Weights of a small GPT-style language model, trained from scratch on English Wikipedia: width 448.
Each number is 500 + 25 x the weight over its row's rms, rounded and kept within 0 to 999. Layers, rows and columns count from 0. Numbers have three digits each. The size before them is the row's rms in percent of the matrix's.

# layer 3 MLP up, 1216x448, rms 0.0998, rows 131-145, columns 384-447
080:513491504519511503506508489505499465477504538490502523478491495480529480522465472492529502504517485519450487488500521486493522506476489510513496490497497494509509504506551527483498486469467457
105:489534506511482503521514502510451523510464497535501526467504504521466488495521469485542486514520505553494501474489498534520498479487548463470509503451441514487545517495494504516498503500512496
126:455506473480526479472486496490482468525504495467461484461558534501473490507485530481513503514460511520497551499496521500547485518531523489442500514518546520502520511544462537478510417525541495
099:487496498504513540488521487518517504459512463519494530502486497480489498456542472510518506509539512475518502503487530462520529541428491534493464493480481518512541503561491500448521514520478530
105:465488540518453497469499506502518480478513498546539479508542504488533480478450467469502471527465542481505493474486532489534502495535491509529555534502488471535440475486511491496479479504511499
042:492509482539495476449476446501465489541524503541468515481466490500433550506513475539497452515514486488580509521518518492524461455546541475492527501441500494466489470493450516515529529487485493
097:488513482483508503432491486501469479490475486474491516519552498473451486521495474512517499480505536540502475489492480503499497458500519457517513514478496555519522512525478525498507509469558501
088:474545476507531456487496524533467547527529502490477452490486493499501502508473475496494540436518523512556531524495525535497518470504520500480522453521523514464521492502486487534500472506532493
095:486488495532506492531479485499493490457487498508498482488527498493473527533534506489492522520529504512501539523489568494509454525471526521547530521532481516515493481493495455467500462469472508
092:490496464535504492486479516492527463525520453536463506486518532505470528500498490500495500469512505492543472483516511497543527490498511510491462530523502507528508488497490471563515518477495532
099:503517531544539505497473467527488509496511569471520495500566478525507491460566467504534478526468537520523512509541537483488530479527483432501503483486484468512486517469470547469483473506505522
099:514483469505535471496480451536486486478436566495497480514513505447535465532527467488544499535520536512518461488526510467500483536481536515532486439483541493517523543555522475506559492533497565
051:507496475520507519532492481481537474505493525489485481502472476482505508477447499507526507512458494492480508501487465519474502495499463464541532514502524456502480461528544458464484494529531479
091:501464498455464521509514464491486517488517503534475465495501530453488490532489489546483513499533519494521510511515542486527479491498527464484499488477470481533498509483514532489494509481478538
101:507500472519454508513469493479525467475522530482473488513453495518495508538495487500478529461491468494503530469489432519505498451562526501490556513526498500540535504519491486535513488477490500
# layer 3 MLP down (transposed), 1216x448, rms 0.0979, rows 131-144, columns 384-447
081:440502480482453485523470470484478505500446481542474514491445512478478504509473489520494495492500514505398513487538489475529499451513484463521509431511555490484500477520476485502494510516530490
100:499498493490546515523499513451493485507495523540531483501489468489495490524479479493477516489500497464534504501473499495548495524533542489504501489580529478515530505513564507454465488490547470
114:521421519471449497490481522488470510496529503480540472503496532436494499475521498459510527519559514530491482554527510559542532490492527497487474477532478462497486513473512508505461479484525502
101:447524503506503494526499513538519482483491500530528492478511535496526468538517546496471517543466516517481443490551503498538527477512519472454542496538515439479483471498459539487523492489494458
104:496516549500501514477510521494516518491515499552536524508522529475493467508465533542517487487525501454493457482516504496522523502533493520524547546508456496492498498499478504481503515504489505
051:507516483475496479546514514482490521526506516552495476524485457490507514504507524461528460485510511524496493527490513471462537522522468505495499489510553521541510464472469502506526513512549516
101:462487504527502488508497537576492500490494521511469500533483502458479525536505521515521533528514510503502497493511501528515493454508503500540535499525470506487431503477509498486498504499469529
099:521515460526478491491493519499470509497497482455506478469510495478482476481469478505506527513510524518492466534521515499487523472516541527511523500540486513494534528504470534492500500493499488
094:498504435495504491480530504511510446480470512492470500487512489522500487526469499520494498457503492455470529518518509488473529463521496468471507523517480495496482479513525508541467498507514491
095:514528467448473509503518525508517489510492497508458441522501470530452536461482493494529510473476502483544495498478544537511459467484518494548510458488510507517503499478531503462532520547513515
100:451521516508495543495474519477551479543496496523480499509507475499519524492493450453516452484533517501477511465488503522506480472495509484521494492485516503553536479506526501456511500489495398
096:497507525542517529548549461507510498493465579489479508468511503523554492544474517478475513515470485501514513533509525462496464472498518509545503490512501495504482508511457494519466508516545523
051:518455475493482505477484505491480472489503510540476532498498504495494506499495477470483493468504536467509500536476430498539478508529492525542469469506432514450481499437494509496478481552511523
096:486512511501481506527531480491470525475500429506499486481491493517511508518533505505469473514492543487539482533524490465500470492494481485512452510486473472481546551520467508489551516523529482
# layer 3 MLP gate, 1216x448, rms 0.108, rows 132-145, columns 384-447
097:487495508490489495461490493484503454501531499489495516505491478467472527512497501537536495468510493512499519481502519493521516476476503492474472528494483524486475503545514495501493508483536449
123:511484484499485519478450479536497476455485518474489450528442527560516456503519541514491485499515477481516465465515481503462518488500489475487511517506431489467482496538540464505517514422488512
099:521457505529524503470496482490517530507480516536467500480537513528508524523518522532501499531461482542537482448509518542467512487517491498460487524527509515485509517488500459517504489495473511
103:500473512518514490533499498509494512481537524458501495482512490490524469484509547512537484533465468489507469538531525503502509451529498499525537492478457521482489530503504496508495478434531483
048:484495510468483481532505542508479509471486516468520460499539501522559480500478546431472523505474504486466493504446483494476504530465478530454482514527515493509506545480561480467513467490495522
102:463469489532504531528527536510518513558489418508472440527489544518497482508485473528495523521521478479485526497512481481510523454481502483545472517513512531521528526485519507467499505550512500
092:501489526493502510499504508504514511496423548521522514499478512488530475493506521511516486481480459506510483522516472511508465531531472495472525587513503546456518562520553495442492507496534504
095:476483492513527520521492549502522518515516471512462523496494476493483503553491545503539508511506530561509456506504489499462512501501522480433505515480505532483506521502473509486511556498471460
099:526484504485524485484517463525495507533496529488453520510465491500531516472457522548563514445492492489519492463491512500510473492484471523495515497486461526469526522541517508479483466515478460
099:481502438547448481531474479484491490475520500501498504481465458533474494516523471514465479494480523519474537554518487488429476479502482513465503508530521484515531551472508482502484485511495485
094:481494507470547535498505505469532477512535473516509498511492517527466483506492497478519496484529472467502498501516518480526503484530480479529522479529490444523527496516452526511498467500494460
047:476514511504534502486512536504515485499486486528467504492556512494473465466478509470497555495551523510494459519503469514439501466512506519466506535501477489489502496530522470494491494537506509
093:496514536481510464460488487440497531518516522477502502494491530546455504434491483483483466489538475492448499494501523498488489487499507549525537532491511520502506424546494491510511508534493519
114:514517519535526530529515516505513516543524486516509521491486475505481438467516510476527477504515460432476465503532520501462568499512495508509505510484472512451511497481538533506537519493483521